Weights of a small GPT-style language model, trained from scratch on English Wikipedia: 4 heads of 64, a variant of SOAP for these matrices.
Each number is 50 + 15 x the weight over the matrix's rms, rounded and kept within 0 to 99. Layers, rows and columns count from 0.

# up: layer 7 MLP up, 896x224, rms 0.0633, rows 208-238, columns 0-111
# down: layer 7 MLP down (transposed), 896x224, rms 0.0633, rows 208-238, columns 0-111
up208:75 40 32 64 55 67 51 63 20 81 30 62 55 51 40 70 36 45 53 47 54 35 44 33 49 50 73 45 38 57 44 48 29 38 33 57 55 60 42 39 38 27 43 23 72 60 34 37 26 55 33 51 57 47 52 50 27 99 71 37 50 51 69 41 32 84 53 52 35 42 62 58 66 22 32 63 57 50 41 61 39 60 66 43 59 51 43 20 35 69 38 37 32 39 50 57 38 79 40 43 50 40 69 21 59 08 68 42 48 59 54 54
down208:14 54 66 60 44 48 66 57 47 35 53 50 57 62 48 47 31 22 56 65 38 62 83 56 48 54 46 62 56 41 34 73 84 72 56 38 40 30 27 69 53 76 61 79 43 46 62 52 56 34 77 75 42 67 56 50 71 29 56 56 69 46 52 54 69 14 24 57 36 53 42 40 24 41 73 67 14 48 36 41 48 12 39 48 46 48 70 62 39 32 47 49 69 63 45 21 60 63 60 34 29 53 41 81 64 92 64 36 68 52 68 57
up209:55 67 79 62 68 44 34 50 49 64 21 42 36 32 37 54 38 16 38 57 35 60 41 27 48 40 40 28 58 19 52 40 71 55 48 53 56 28 41 39 34 46 20 58 64 38 67 35 40 47 43 73 56 60 52 39 44 56 56 63 63 48 44 46 35 73 69 37 34 33 53 82 23 73 39 48 45 39 34 28 51 29 49 54 31 71 42 77 56 54 51 50 21 59 66 61 25 67 56 47 29 40 44 70 37 35 39 46 61 40 53 15
down209:41 65 34 41 70 33 26 30 41 34 65 38 39 64 29 76 56 50 47 43 25 32 43 34 39 38 68 76 44 64 56 68 43 97 60 50 67 63 55 46 36 69 63 90 43 62 68 60 53 79 99 33 53 67 44 38 77 22 52 56 48 56 30 82 38 75 84 18 93 61 74 43 46 44 50 81 61 43 15 52 40 62 36 48 36 26 55 49 56 91 70 41 42 33 16 58 68 51 55 48 53 52 51 49 69 61 47 70 27 14 57 61
up210:47 66 76 63 50 50 44 37 58 66 43 54 47 36 65 56 75 43 33 79 53 55 22 41 37 74 52 41 31 27 52 55 50 36 35 35 56 51 57 82 59 53 37 61 35 64 56 55 75 36 42 50 35 12 43 59 87 51 47 21 62 51 57 55 60 64 41 52 50 56 35 82 35 74 71 56 59 33 87 52 58 49 59 49 54 36 49 41 38 55 39 54 48 43 44 25 30 32 69 39 70 66 69 53 54 49 29 60 50 56 31 33
down210:48 50 61 50 23 33 47 46 53 40 44 58 77 57 51 55 41 61 30 39 45 58 54 48 62 52 36 61 61 23 59 35 53 53 49 47 59 67 58 50 40 41 40 64 44 55 38 50 61 71 65 48 61 32 39 74 72 57 61 60 42 25 33 67 54 15 51 16 32 52 65 34 40 69 33 64 49 32 72 44 66 42 26 58 68 43 86 31 46 50 52 57 16 52 19 85 40 66 36 42 68 60 35 41 57 61 58 50 57 54 59 41
up211:58 51 30 57 48 61 33 81 55 64 41 58 38 32 61 39 58 36 51 65 52 25 61 57 59 26 76 49 45 35 67 71 45 41 62 46 57 47 25 64 32 54 53 64 25 84 43 42 76 62 53 29 46 45 47 40 58 42 64 48 62 43 46 56 35 52 55 52 53 21 58 45 39 27 29 45 56 34 51 45 18 55 50 60 24 22 43 65 33 26 41 31 27 46 65 40 47 53 37 65 48 51 61 43 55 43 55 40 50 44 15 44
down211:58 45 42 75 37 51 46 64 63 31 58 76 49 17 63 53 55 72 61 35 58 58 45 67 45 39 42 50 82 34 57 56 53 42 56 50 35 65 30 26 20 43 65 51 30 42 72 54 59 34 53 53 45 46 35 38 43 61 39 52 54 48 31 71 20 55 24 61 68 41 67 40 49 63 35 38 55 49 33 61 57 68 43 45 70 61 75 25 49 48 69 71 60 33 72 41 26 43 57 50 65 44 41 32 48 11 36 80 57 64 56 46
up212:70 55 55 40 32 60 61 50 70 36 43 81 47 61 68 81 42 33 31 73 41 48 42 52 38 26 34 56 47 46 08 75 59 56 54 62 70 53 50 65 44 53 42 36 51 45 57 34 54 50 54 33 38 27 48 31 73 50 43 52 74 68 33 45 36 47 54 48 57 68 54 78 62 53 41 66 19 67 47 59 82 50 43 48 51 48 41 58 45 56 35 38 52 43 32 32 65 64 30 46 44 34 35 50 41 68 25 74 36 84 46 61
down212:47 42 60 42 36 30 47 53 29 42 58 24 70 50 63 59 25 41 28 59 54 44 63 47 56 64 37 44 72 30 61 14 42 50 59 51 38 24 40 51 37 37 44 59 63 18 75 69 64 56 51 55 76 47 48 57 23 58 38 44 56 67 37 23 55 49 46 56 58 67 61 48 75 43 59 24 57 39 44 58 61 47 51 38 46 49 54 43 42 50 60 75 58 49 42 62 23 67 42 38 49 66 74 69 46 58 46 40 65 53 70 54
up213:53 57 47 57 51 42 42 33 73 37 57 49 14 46 67 66 37 29 65 25 34 41 35 41 37 45 48 51 54 38 57 07 50 23 58 34 57 45 57 58 40 30 34 54 30 35 33 39 67 35 37 64 53 44 33 60 45 26 55 41 34 69 70 40 65 45 37 43 52 37 43 53 51 26 49 52 34 15 49 43 36 45 33 20 34 69 40 49 51 30 34 46 48 25 48 42 77 47 41 38 45 47 65 33 32 50 80 65 46 51 80 26
down213:45 60 63 63 27 44 39 46 24 51 56 67 67 60 60 19 41 43 58 58 51 49 57 31 45 51 60 58 65 50 36 54 66 57 42 29 51 47 59 51 47 42 18 50 36 37 45 41 63 80 67 57 30 80 58 53 74 65 61 47 48 24 49 36 65 38 43 62 38 48 57 43 24 46 56 50 47 44 35 29 21 30 58 65 65 25 57 79 51 46 73 57 44 52 60 78 40 52 43 52 45 68 40 48 34 42 25 46 20 51 72 56
up214:67 43 39 31 56 49 65 66 40 47 71 50 41 70 32 42 49 54 30 43 39 25 62 48 37 37 46 44 27 37 45 47 44 51 40 39 68 80 71 62 24 66 22 57 61 36 44 18 39 43 37 50 35 50 35 48 56 27 39 56 50 75 57 44 48 49 28 52 50 37 53 36 51 60 32 31 46 21 47 84 32 27 26 55 38 62 37 60 15 57 47 35 45 69 39 44 51 58 35 29 37 34 28 49 65 51 62 41 43 98 33 56
down214:35 59 49 66 48 41 49 28 49 71 40 17 48 61 48 61 48 50 52 54 27 14 68 54 58 39 55 48 52 44 71 54 71 38 37 54 68 53 61 49 69 27 87 45 34 60 47 71 29 66 45 62 49 46 43 75 35 57 53 50 67 58 56 61 76 42 01 65 72 33 50 50 32 32 60 62 22 60 47 18 44 57 34 78 22 49 56 48 63 65 45 48 54 42 26 55 55 52 37 43 67 20 58 32 40 11 64 75 30 50 60 40
up215:45 40 53 36 47 45 30 80 41 42 38 41 60 08 37 52 49 45 53 33 51 59 20 50 40 43 48 39 68 48 47 52 59 41 47 40 59 42 59 66 34 30 82 42 66 23 41 47 57 60 58 56 28 34 44 46 30 35 33 25 56 69 19 36 40 58 54 44 61 64 49 53 53 24 50 55 31 38 42 40 51 67 55 56 46 38 54 68 62 58 47 57 51 48 53 51 53 20 41 14 64 52 26 47 57 45 68 28 53 48 36 48
down215:65 23 54 48 41 35 59 41 56 52 44 37 55 45 56 55 33 61 59 53 42 22 69 61 24 48 61 54 38 59 76 50 52 35 88 44 41 72 38 41 58 87 55 42 35 55 39 63 48 49 47 44 28 53 64 64 49 55 60 69 52 41 52 71 39 46 37 69 53 51 50 49 45 51 45 65 42 48 68 44 47 55 65 53 65 36 37 72 66 71 49 47 55 49 55 20 44 53 71 47 20 34 47 55 42 32 42 70 60 19 64 43
up216:45 52 51 47 43 45 47 36 24 43 70 30 66 48 40 45 46 32 52 58 54 36 64 42 59 68 53 41 54 41 27 43 87 50 78 50 44 40 42 18 53 58 40 46 55 63 44 45 42 67 39 51 44 31 67 56 63 49 58 33 13 65 41 56 16 42 64 29 61 34 38 63 49 42 46 37 37 51 62 67 57 09 48 49 37 52 42 29 34 17 32 50 34 38 54 48 40 55 40 46 70 61 34 39 32 21 53 37 33 50 60 50
down216:61 39 59 22 44 44 84 70 69 40 24 56 55 77 66 28 36 42 44 50 40 19 43 63 47 35 23 36 36 57 33 47 32 61 44 48 58 50 46 57 43 66 53 72 26 37 76 62 49 40 51 48 27 53 42 28 66 50 31 91 71 49 42 38 55 34 36 57 58 69 69 44 51 49 55 60 65 33 38 31 50 67 51 35 49 41 34 55 60 72 46 43 59 47 56 61 58 32 70 64 68 21 48 53 37 48 59 54 59 52 57 50
up217:74 44 38 38 49 30 67 46 40 53 40 21 56 55 45 51 54 43 63 43 45 59 51 48 36 71 41 40 30 55 47 56 16 35 69 20 47 49 37 43 35 62 47 54 55 49 59 46 50 48 72 60 48 43 52 58 62 61 44 52 36 27 50 60 31 63 54 60 44 34 60 59 36 58 47 73 66 70 42 49 60 30 58 31 68 44 21 44 49 58 64 60 67 25 50 81 26 36 27 31 54 39 62 37 41 63 67 50 55 40 63 31
down217:44 65 40 69 47 74 61 37 49 70 59 45 38 64 45 45 28 60 50 47 77 34 49 49 53 70 43 65 77 58 51 71 73 34 13 71 67 74 75 55 47 50 48 57 49 29 36 67 13 33 38 57 40 23 34 39 52 22 66 60 63 84 60 35 61 33 37 35 41 56 50 57 49 57 34 41 41 56 65 37 60 25 67 46 67 36 80 59 50 54 42 21 68 57 67 37 54 43 60 52 32 33 49 63 70 57 62 42 64 49 85 55
up218:52 63 52 74 59 60 65 48 49 57 34 31 78 49 42 37 53 49 44 36 44 58 66 45 34 80 59 12 50 19 44 50 75 47 60 53 57 20 44 79 47 44 48 43 52 50 48 66 65 66 33 39 90 48 51 45 43 38 49 58 34 32 75 44 56 96 40 43 48 54 56 52 73 50 38 58 38 58 44 51 41 49 47 51 67 51 65 78 50 64 62 15 54 41 49 43 41 58 56 33 58 51 65 38 53 72 47 64 50 73 51 56
down218:48 50 42 55 33 58 73 48 45 39 44 42 23 37 71 43 96 56 67 26 74 49 36 59 70 50 50 68 37 40 45 40 54 66 54 46 34 53 60 39 38 32 30 58 64 48 24 50 37 43 60 39 40 62 64 33 45 73 45 43 58 33 52 15 79 67 53 75 51 31 63 62 61 72 62 54 47 61 52 63 85 53 73 61 46 39 46 39 28 41 64 68 47 61 63 52 28 60 38 59 44 33 34 60 51 44 34 41 48 43 76 53
up219:50 62 67 51 53 70 26 61 38 65 56 35 51 28 34 68 60 67 18 51 24 56 44 50 25 51 47 25 51 31 58 41 46 52 51 29 64 36 41 23 53 62 75 20 54 38 44 67 51 83 18 46 56 82 51 70 28 46 62 71 71 43 64 49 30 51 43 59 29 39 54 85 62 61 46 43 29 45 38 52 57 49 46 77 57 42 36 55 51 37 44 48 76 42 76 66 64 36 51 46 53 49 60 37 50 17 35 48 22 43 60 49
down219:53 61 48 27 34 60 59 49 64 59 62 54 33 13 85 61 59 50 74 45 37 38 26 41 46 82 46 41 42 43 49 40 51 27 30 78 64 50 43 37 41 49 33 63 54 55 27 57 56 47 39 56 29 53 63 35 16 19 53 71 47 48 22 61 69 41 38 62 47 59 65 57 76 51 62 43 37 30 73 39 75 53 33 51 50 14 59 27 35 57 44 45 51 62 43 71 84 56 56 69 73 59 62 42 18 37 36 47 40 34 57 37
up220:64 94 77 60 54 50 72 45 60 58 19 60 33 43 43 44 73 17 58 60 37 50 59 69 60 36 49 44 47 55 28 17 61 62 54 56 35 56 50 48 41 50 44 63 42 55 42 46 41 52 45 37 73 47 56 50 31 49 70 38 57 23 26 37 68 60 51 18 56 42 67 38 79 22 46 54 81 63 44 49 36 43 44 36 70 29 43 42 53 63 69 48 44 45 56 67 36 69 62 60 49 65 45 43 47 24 57 30 37 50 62 43
down220:65 61 44 71 37 39 53 78 34 61 36 91 45 55 37 28 14 34 86 44 55 44 32 42 26 75 32 56 46 67 55 72 43 59 27 45 59 73 62 76 62 56 48 40 67 31 47 71 79 60 78 48 26 59 28 39 75 63 39 46 68 32 36 46 39 76 61 46 62 45 54 39 39 38 24 27 26 46 78 59 77 35 51 35 61 43 60 62 36 57 20 38 28 75 64 27 62 41 42 47 34 33 53 42 44 35 59 61 69 36 22 55
up221:52 45 46 56 39 65 54 73 80 36 59 77 25 44 49 53 45 51 52 63 28 68 37 47 42 66 48 29 35 67 51 27 82 46 57 46 81 30 65 73 11 60 58 35 65 45 42 63 25 49 47 60 59 50 41 46 71 66 24 62 73 44 49 50 30 50 51 30 48 46 58 47 74 63 51 67 50 41 97 23 33 45 65 60 43 36 46 55 68 10 37 70 48 66 52 42 53 25 93 55 50 68 62 43 41 30 47 63 29 77 39 23
down221:58 70 46 39 79 39 40 42 66 25 52 23 55 64 55 51 35 51 43 39 63 68 61 62 42 31 40 57 78 51 43 58 78 30 44 45 49 52 40 46 54 72 44 37 58 63 80 52 53 52 53 49 48 55 66 45 58 69 68 12 32 67 51 25 41 24 39 53 43 31 34 43 40 56 25 61 51 53 28 65 32 36 92 63 61 82 54 50 45 33 80 72 60 28 60 48 77 65 46 45 60 76 68 60 53 54 35 59 62 30 38 44
up222:41 32 51 36 60 48 65 54 60 33 32 42 83 64 34 45 66 48 44 56 41 44 72 60 44 62 82 77 39 58 59 65 36 40 55 51 60 61 59 60 61 48 54 57 63 44 26 54 68 50 53 32 84 18 31 56 56 39 55 07 36 46 43 37 48 41 27 61 63 50 44 64 74 35 45 60 64 32 40 59 60 33 59 21 09 57 55 42 51 81 48 44 24 69 65 56 29 31 76 37 63 49 20 35 53 20 65 34 33 51 45 54
down222:67 59 47 69 70 38 56 57 46 61 68 54 66 37 45 66 59 63 50 37 40 43 17 75 29 24 59 36 61 47 50 32 84 66 43 32 60 45 49 31 61 63 45 74 71 59 62 40 62 53 38 59 28 78 47 49 54 32 75 49 57 55 61 29 50 27 65 61 63 55 64 37 38 29 47 52 65 37 63 63 53 55 57 44 59 76 50 35 85 44 40 70 54 34 76 47 56 41 38 47 75 41 58 58 59 71 54 45 51 57 41 71
up223:20 51 25 56 46 41 13 48 56 59 50 70 59 52 71 70 39 56 24 50 05 17 48 20 41 62 22 47 33 35 72 45 38 53 67 41 54 39 47 55 28 49 62 38 37 42 73 37 93 62 69 49 53 54 64 43 43 40 20 60 41 23 53 40 80 74 42 73 20 31 81 25 60 28 65 46 43 45 30 69 56 64 50 39 58 27 39 21 45 15 62 64 41 30 62 54 45 39 12 35 67 32 49 42 53 31 49 68 66 61 44 29
down223:36 46 47 51 51 29 28 53 64 61 45 56 42 75 39 45 44 45 70 66 34 67 42 61 30 40 69 69 50 39 34 37 61 37 36 66 70 28 64 65 52 43 47 46 49 46 45 67 40 19 48 58 51 25 47 47 41 57 65 60 69 54 30 51 54 63 57 33 40 65 57 67 39 56 45 68 43 49 36 37 54 44 46 28 40 27 39 38 18 50 39 54 35 50 45 61 47 67 47 54 69 37 76 56 65 64 18 42 49 30 65 26
up224:93 56 85 59 46 42 63 53 48 55 44 57 34 62 50 64 48 35 41 93 63 32 57 51 53 41 70 33 70 43 51 32 65 48 48 65 48 64 45 67 68 45 47 46 48 43 47 83 59 31 30 81 26 38 55 57 51 54 61 51 53 33 69 51 37 45 41 56 46 50 40 46 29 60 33 38 64 60 58 33 35 74 68 51 41 30 72 54 58 50 50 55 71 57 53 50 49 75 55 64 65 53 73 49 51 49 87 55 35 91 86 65
down224:40 71 39 41 56 47 52 48 47 44 45 43 33 46 39 37 18 89 26 45 72 41 50 41 41 44 36 56 48 46 34 39 55 58 81 40 42 26 48 42 66 58 47 33 59 40 37 51 49 53 43 46 45 55 51 44 50 59 67 53 63 59 22 46 68 81 50 42 80 47 52 32 39 65 46 66 55 43 52 43 28 64 69 39 43 56 55 42 34 62 32 54 57 46 63 44 69 37 22 49 15 37 40 35 83 50 55 48 59 48 50 42
up225:70 49 89 62 20 39 45 45 64 49 53 36 54 34 46 52 61 35 29 59 65 78 39 62 70 67 53 58 65 61 43 11 31 64 44 44 68 52 50 60 71 62 49 53 52 63 64 52 41 50 37 30 75 47 39 53 56 57 70 55 35 17 44 45 41 69 39 33 71 59 52 69 34 59 51 59 41 69 79 37 76 45 28 28 22 51 42 69 36 60 46 49 99 50 58 20 53 59 67 23 53 45 85 86 73 68 72 66 35 66 38 51
down225:62 71 45 59 42 90 54 50 29 52 70 30 62 41 48 44 57 43 35 61 41 47 34 58 22 48 42 52 46 80 35 53 37 28 58 30 53 63 35 53 48 58 45 55 24 61 50 65 55 68 22 36 31 46 42 62 57 40 65 66 67 67 67 65 53 45 52 09 41 48 48 64 50 61 53 47 21 71 58 39 48 43 52 39 46 52 41 48 30 65 50 47 75 52 20 36 78 62 39 61 64 86 43 60 56 25 65 45 55 55 44 65
up226:68 99 60 67 56 66 64 45 47 45 63 58 36 52 51 45 43 48 34 87 39 77 56 68 68 43 61 47 52 75 47 28 41 90 61 35 61 50 55 51 48 60 39 44 88 28 31 66 70 59 49 55 64 37 43 43 74 55 59 32 39 61 45 67 65 62 68 34 72 74 62 54 18 49 70 50 75 61 51 83 50 56 67 39 59 54 34 57 30 40 44 84 71 33 44 37 46 34 39 41 52 93 75 60 68 50 66 58 77 37 36 57
down226:52 72 69 59 59 50 77 60 36 37 67 40 57 89 31 89 45 60 37 55 52 40 69 45 31 61 74 39 68 52 65 42 41 62 51 44 64 29 74 51 53 34 49 47 44 72 26 37 51 59 63 55 51 38 68 58 44 38 53 52 36 27 63 69 31 22 45 65 61 26 60 51 46 21 48 48 28 32 43 39 33 63 60 68 28 58 25 47 41 43 59 79 69 29 45 57 46 76 64 46 45 99 50 25 70 35 66 38 45 75 62 26
up227:62 62 37 45 39 76 39 55 34 59 90 50 48 61 70 32 59 80 44 72 35 39 40 44 50 38 64 67 44 51 41 23 76 08 25 47 37 58 53 37 72 54 55 22 64 58 59 49 44 60 79 48 65 14 36 43 56 48 60 30 50 49 52 34 31 52 44 54 56 32 47 44 56 60 49 45 34 29 68 89 61 30 71 31 45 43 40 27 37 48 41 71 30 53 43 63 30 42 37 42 36 31 38 43 35 54 49 32 53 36 70 56
down227:35 16 83 27 57 45 19 76 68 31 66 57 48 48 86 76 27 30 39 37 59 42 56 42 75 50 41 31 40 53 56 47 32 32 47 31 40 60 28 15 42 62 63 63 39 48 39 46 78 54 14 53 38 26 60 17 74 63 28 58 80 18 76 42 47 60 47 50 35 60 54 43 67 41 52 59 62 42 43 71 73 44 62 31 59 36 53 68 56 54 47 40 40 73 28 57 59 55 64 90 39 29 49 47 20 44 38 50 49 47 58 46
up228:64 50 70 31 38 42 52 48 69 38 44 67 47 76 69 42 58 50 33 53 21 53 61 63 39 43 62 63 50 32 54 59 45 08 48 58 25 55 54 73 31 55 42 20 43 42 53 43 29 70 35 73 43 35 48 27 99 66 62 61 55 42 81 34 75 55 48 70 39 40 45 80 52 40 28 63 35 59 35 34 59 63 60 30 78 39 67 36 16 57 55 66 59 47 70 56 38 59 28 56 33 71 59 52 47 46 33 62 70 48 57 49
down228:33 55 55 59 61 52 53 41 32 54 36 52 53 82 27 50 55 56 66 49 79 40 67 40 49 41 31 52 23 63 72 39 48 62 69 55 42 40 38 48 63 49 58 53 52 65 61 34 63 49 38 46 51 64 53 80 35 51 40 54 53 45 37 52 32 37 33 48 57 80 35 32 62 58 51 34 68 58 48 63 33 34 24 80 49 67 31 80 55 50 29 53 30 57 57 48 60 17 72 61 76 52 44 46 25 73 44 51 52 64 43 55
up229:42 14 33 44 46 65 56 44 10 47 61 58 50 45 59 76 45 53 48 35 52 68 65 57 49 69 41 40 30 81 49 39 44 52 59 28 56 64 52 49 49 77 51 54 43 61 49 45 51 46 54 45 37 36 51 43 48 98 72 59 59 46 57 62 71 49 25 45 46 44 44 39 61 38 62 47 41 44 86 57 42 59 51 43 48 43 19 49 34 41 54 26 49 58 48 45 38 67 60 62 42 52 19 54 35 40 44 52 29 38 41 71
down229:68 99 48 49 30 44 44 50 74 55 10 33 45 53 27 09 69 48 50 66 37 45 39 46 44 38 57 52 63 06 50 63 78 36 33 97 60 28 66 41 48 21 33 24 49 41 45 27 31 66 48 60 58 57 43 27 55 00 21 28 20 63 40 26 27 52 75 48 42 32 36 43 26 57 46 45 48 44 00 46 60 40 35 50 38 38 81 46 46 52 35 60 59 29 60 45 50 36 41 36 55 39 69 34 79 53 66 59 66 63 33 31
up230:55 53 36 01 26 52 73 36 55 36 26 54 51 56 50 53 65 49 68 31 51 38 57 36 34 59 35 40 41 37 58 52 55 94 48 65 28 56 24 64 59 60 46 49 32 54 65 21 43 56 30 36 69 49 36 34 40 41 42 44 33 46 35 52 38 64 40 65 74 37 69 70 15 47 70 58 48 42 22 48 44 37 39 60 52 37 57 59 43 70 60 59 36 49 25 50 31 47 27 60 36 37 40 56 70 57 62 36 31 54 48 30
down230:41 55 55 00 34 57 43 49 26 37 57 70 50 45 63 42 64 39 60 11 56 39 39 63 49 57 82 66 38 44 38 24 76 59 29 58 59 46 21 35 36 52 42 54 59 64 64 55 45 40 66 41 64 65 17 53 69 47 59 78 36 65 77 60 48 59 43 57 47 50 91 56 70 62 28 39 44 57 51 18 59 48 64 66 52 49 38 35 48 51 41 52 62 19 34 67 50 41 33 81 48 29 57 36 48 36 53 44 39 40 38 48
up231:19 39 32 84 68 44 49 52 60 75 43 32 39 64 36 41 59 59 51 33 61 52 72 07 63 37 25 53 56 71 73 55 70 62 64 39 44 51 67 23 44 21 54 74 60 35 54 45 34 37 50 36 26 48 41 31 44 24 39 40 57 58 55 50 40 64 37 19 49 40 28 55 69 32 33 60 60 42 68 54 33 37 54 45 43 65 66 41 60 33 60 67 40 57 79 58 37 49 54 57 50 56 37 48 55 50 84 47 44 54 54 56
down231:72 44 64 78 40 58 59 88 27 56 50 57 48 15 50 49 52 29 58 49 32 44 54 47 53 76 58 65 44 64 55 42 40 68 46 41 61 75 39 58 30 43 49 51 66 40 58 51 49 55 51 62 68 27 54 36 44 64 53 53 48 49 57 32 29 25 46 63 69 66 50 64 54 59 49 41 74 57 39 69 60 57 63 57 71 47 28 42 52 76 24 55 13 43 46 75 55 41 45 37 30 44 59 82 39 19 21 43 68 65 72 52
up232:31 49 33 59 46 37 61 72 57 53 57 27 70 36 72 43 52 53 99 43 71 42 35 35 31 47 72 56 57 48 51 21 40 20 59 67 25 50 47 38 62 50 38 22 61 41 52 45 44 44 54 68 40 31 49 77 62 53 53 47 52 52 39 66 76 73 37 70 38 70 81 43 36 41 36 54 19 19 30 69 75 54 50 30 39 52 46 28 23 63 61 54 45 50 53 59 35 27 32 54 64 67 34 52 38 54 69 60 46 38 76 29
down232:51 68 72 53 45 62 45 41 41 58 14 54 31 52 73 46 48 32 27 53 46 53 69 45 59 50 43 48 37 28 18 70 29 65 48 68 67 54 83 66 41 38 58 49 57 34 46 69 28 56 53 82 51 52 21 44 46 22 36 29 46 46 44 50 66 19 17 58 47 67 76 19 28 54 43 69 48 37 40 28 42 55 53 74 47 59 51 75 53 45 39 29 63 57 40 78 66 53 53 59 20 80 44 54 50 66 62 37 57 41 49 56
up233:30 10 97 82 65 37 62 43 49 81 37 26 51 70 78 42 42 59 12 27 58 61 39 60 55 48 37 42 65 66 37 70 44 61 70 77 70 30 69 45 73 49 28 32 25 38 20 55 52 25 26 90 27 37 47 62 44 64 57 78 45 76 30 24 42 65 43 40 55 15 52 46 44 67 52 37 49 40 34 43 31 35 48 40 38 41 28 46 43 43 35 77 53 55 69 42 64 66 23 42 49 22 44 41 55 56 38 25 44 61 33 48
down233:42 20 24 53 29 40 74 36 60 59 18 33 53 46 58 56 58 35 71 48 40 56 40 72 43 67 51 53 20 59 46 65 82 41 20 51 36 58 53 65 43 40 80 42 71 46 65 35 77 48 48 70 78 42 64 62 58 32 46 41 48 58 50 71 60 47 68 71 71 40 50 29 42 52 50 32 66 57 70 79 77 40 29 62 72 73 65 58 56 63 58 58 24 26 64 56 61 44 32 87 73 33 62 53 39 58 53 59 06 50 44 29
up234:45 39 45 43 33 11 79 59 61 52 41 55 36 45 48 59 40 41 69 25 49 61 61 68 28 67 51 54 45 64 50 56 44 43 55 48 52 48 64 64 54 52 37 63 40 58 44 59 40 58 64 27 55 50 43 49 57 40 50 85 59 65 67 34 46 59 77 74 38 35 68 72 54 59 42 64 88 67 36 56 61 52 51 29 55 38 63 72 37 69 51 10 66 51 52 63 38 23 57 30 79 71 51 44 45 58 49 44 37 74 45 58
down234:34 76 43 46 48 60 29 49 49 23 47 54 48 58 39 19 51 61 29 48 38 36 38 42 55 45 36 60 28 62 62 41 40 81 33 46 54 63 68 53 47 54 69 72 42 70 56 24 54 35 70 36 48 31 49 70 58 53 59 77 47 29 54 55 58 39 56 45 34 64 57 10 44 56 55 36 49 40 59 41 46 63 48 45 46 63 42 42 63 21 69 23 32 43 48 49 45 74 64 38 50 31 43 73 82 55 47 33 43 36 53 57
up235:56 71 51 51 38 35 27 42 72 39 39 62 60 31 61 66 53 57 47 16 74 57 57 66 28 63 57 51 47 50 35 57 62 62 66 41 62 70 54 44 50 58 60 27 39 49 64 35 32 53 49 59 26 40 50 48 44 39 40 64 52 43 50 68 64 38 55 47 61 51 54 43 47 40 60 53 34 39 43 41 62 36 53 73 23 40 06 47 32 40 38 49 65 69 55 35 45 76 30 45 31 22 53 62 13 33 33 45 51 37 45 67
down235:55 24 67 51 49 36 62 54 63 64 52 66 66 51 50 55 61 67 53 51 58 58 56 50 24 34 31 38 68 35 52 36 49 41 67 53 75 72 42 44 54 40 53 76 33 38 51 25 56 65 48 58 48 51 59 58 60 72 26 60 70 35 18 50 40 57 52 29 39 52 45 61 51 69 50 40 46 88 29 49 41 47 73 47 61 37 59 66 68 35 52 58 47 39 27 32 66 48 53 31 54 31 57 57 59 58 66 60 63 44 70 53
up236:61 55 56 41 48 42 42 41 46 48 67 58 53 73 48 63 55 45 45 52 60 33 58 64 37 64 39 48 56 52 49 66 48 35 47 79 46 76 26 68 35 34 38 33 58 41 38 48 28 53 65 63 49 41 32 49 65 46 54 61 68 49 32 38 56 24 34 52 36 60 69 69 72 59 42 34 31 41 38 58 50 21 53 44 49 38 64 21 49 48 45 50 43 41 61 46 45 58 55 39 51 29 43 35 56 39 41 35 40 69 74 51
down236:56 56 52 52 39 28 48 56 46 68 38 59 57 27 48 38 35 58 45 49 48 64 50 40 58 53 34 39 82 33 53 42 74 70 54 38 60 60 87 56 64 50 42 62 61 72 58 42 67 32 51 38 53 57 53 51 58 32 63 19 26 54 70 56 39 39 53 74 41 49 69 30 68 53 59 35 36 39 20 75 69 71 41 49 71 45 54 70 61 35 74 50 50 65 50 49 40 55 60 57 48 65 61 57 44 37 53 48 54 74 14 24
up237:63 40 65 51 36 30 65 57 38 32 38 75 32 57 47 69 55 54 66 47 55 44 61 46 33 36 47 48 40 29 15 75 45 33 25 48 59 69 24 54 39 45 44 31 36 27 38 38 27 61 51 42 56 57 48 49 48 51 48 72 56 54 53 55 80 15 52 72 73 54 47 34 42 40 60 47 36 63 43 45 60 48 47 54 23 30 26 58 37 25 60 41 65 37 39 20 60 27 54 32 31 48 42 71 48 57 27 41 67 51 40 60
down237:28 76 29 69 59 63 30 47 68 69 52 31 68 61 56 36 34 43 31 70 51 58 30 65 54 59 51 57 34 65 73 35 78 65 67 58 42 21 67 41 35 52 49 49 69 61 78 45 59 47 42 59 53 39 72 25 68 60 37 20 43 17 39 77 28 86 45 28 43 33 58 53 55 65 47 66 50 40 35 77 29 48 37 51 68 71 54 53 68 58 62 38 38 48 46 81 57 58 38 71 51 34 51 17 48 47 85 57 40 37 64 41
up238:44 35 76 58 43 46 54 75 74 43 53 39 39 67 32 28 68 41 42 61 49 53 47 69 43 60 50 52 50 20 39 54 57 33 75 40 44 72 76 46 74 28 42 50 35 41 45 40 39 53 78 37 70 25 80 32 33 36 42 34 67 77 68 50 64 43 69 59 43 47 40 46 28 52 47 47 44 43 47 47 57 43 49 42 55 62 52 57 85 48 69 37 52 67 69 48 61 32 46 46 34 62 30 44 58 53 46 48 79 52 51 57
down238:54 49 63 01 30 54 44 42 44 43 48 63 62 55 68 53 38 65 48 61 20 49 46 63 40 50 35 53 49 49 52 68 65 48 45 39 47 42 47 40 37 55 62 61 63 60 74 45 58 56 51 29 43 65 34 59 67 53 42 47 40 62 36 58 53 64 24 58 57 60 46 68 62 62 68 68 40 67 74 60 31 51 53 40 66 58 40 60 38 62 38 44 34 67 42 50 57 68 44 66 56 57 42 59 57 41 70 66 45 45 62 58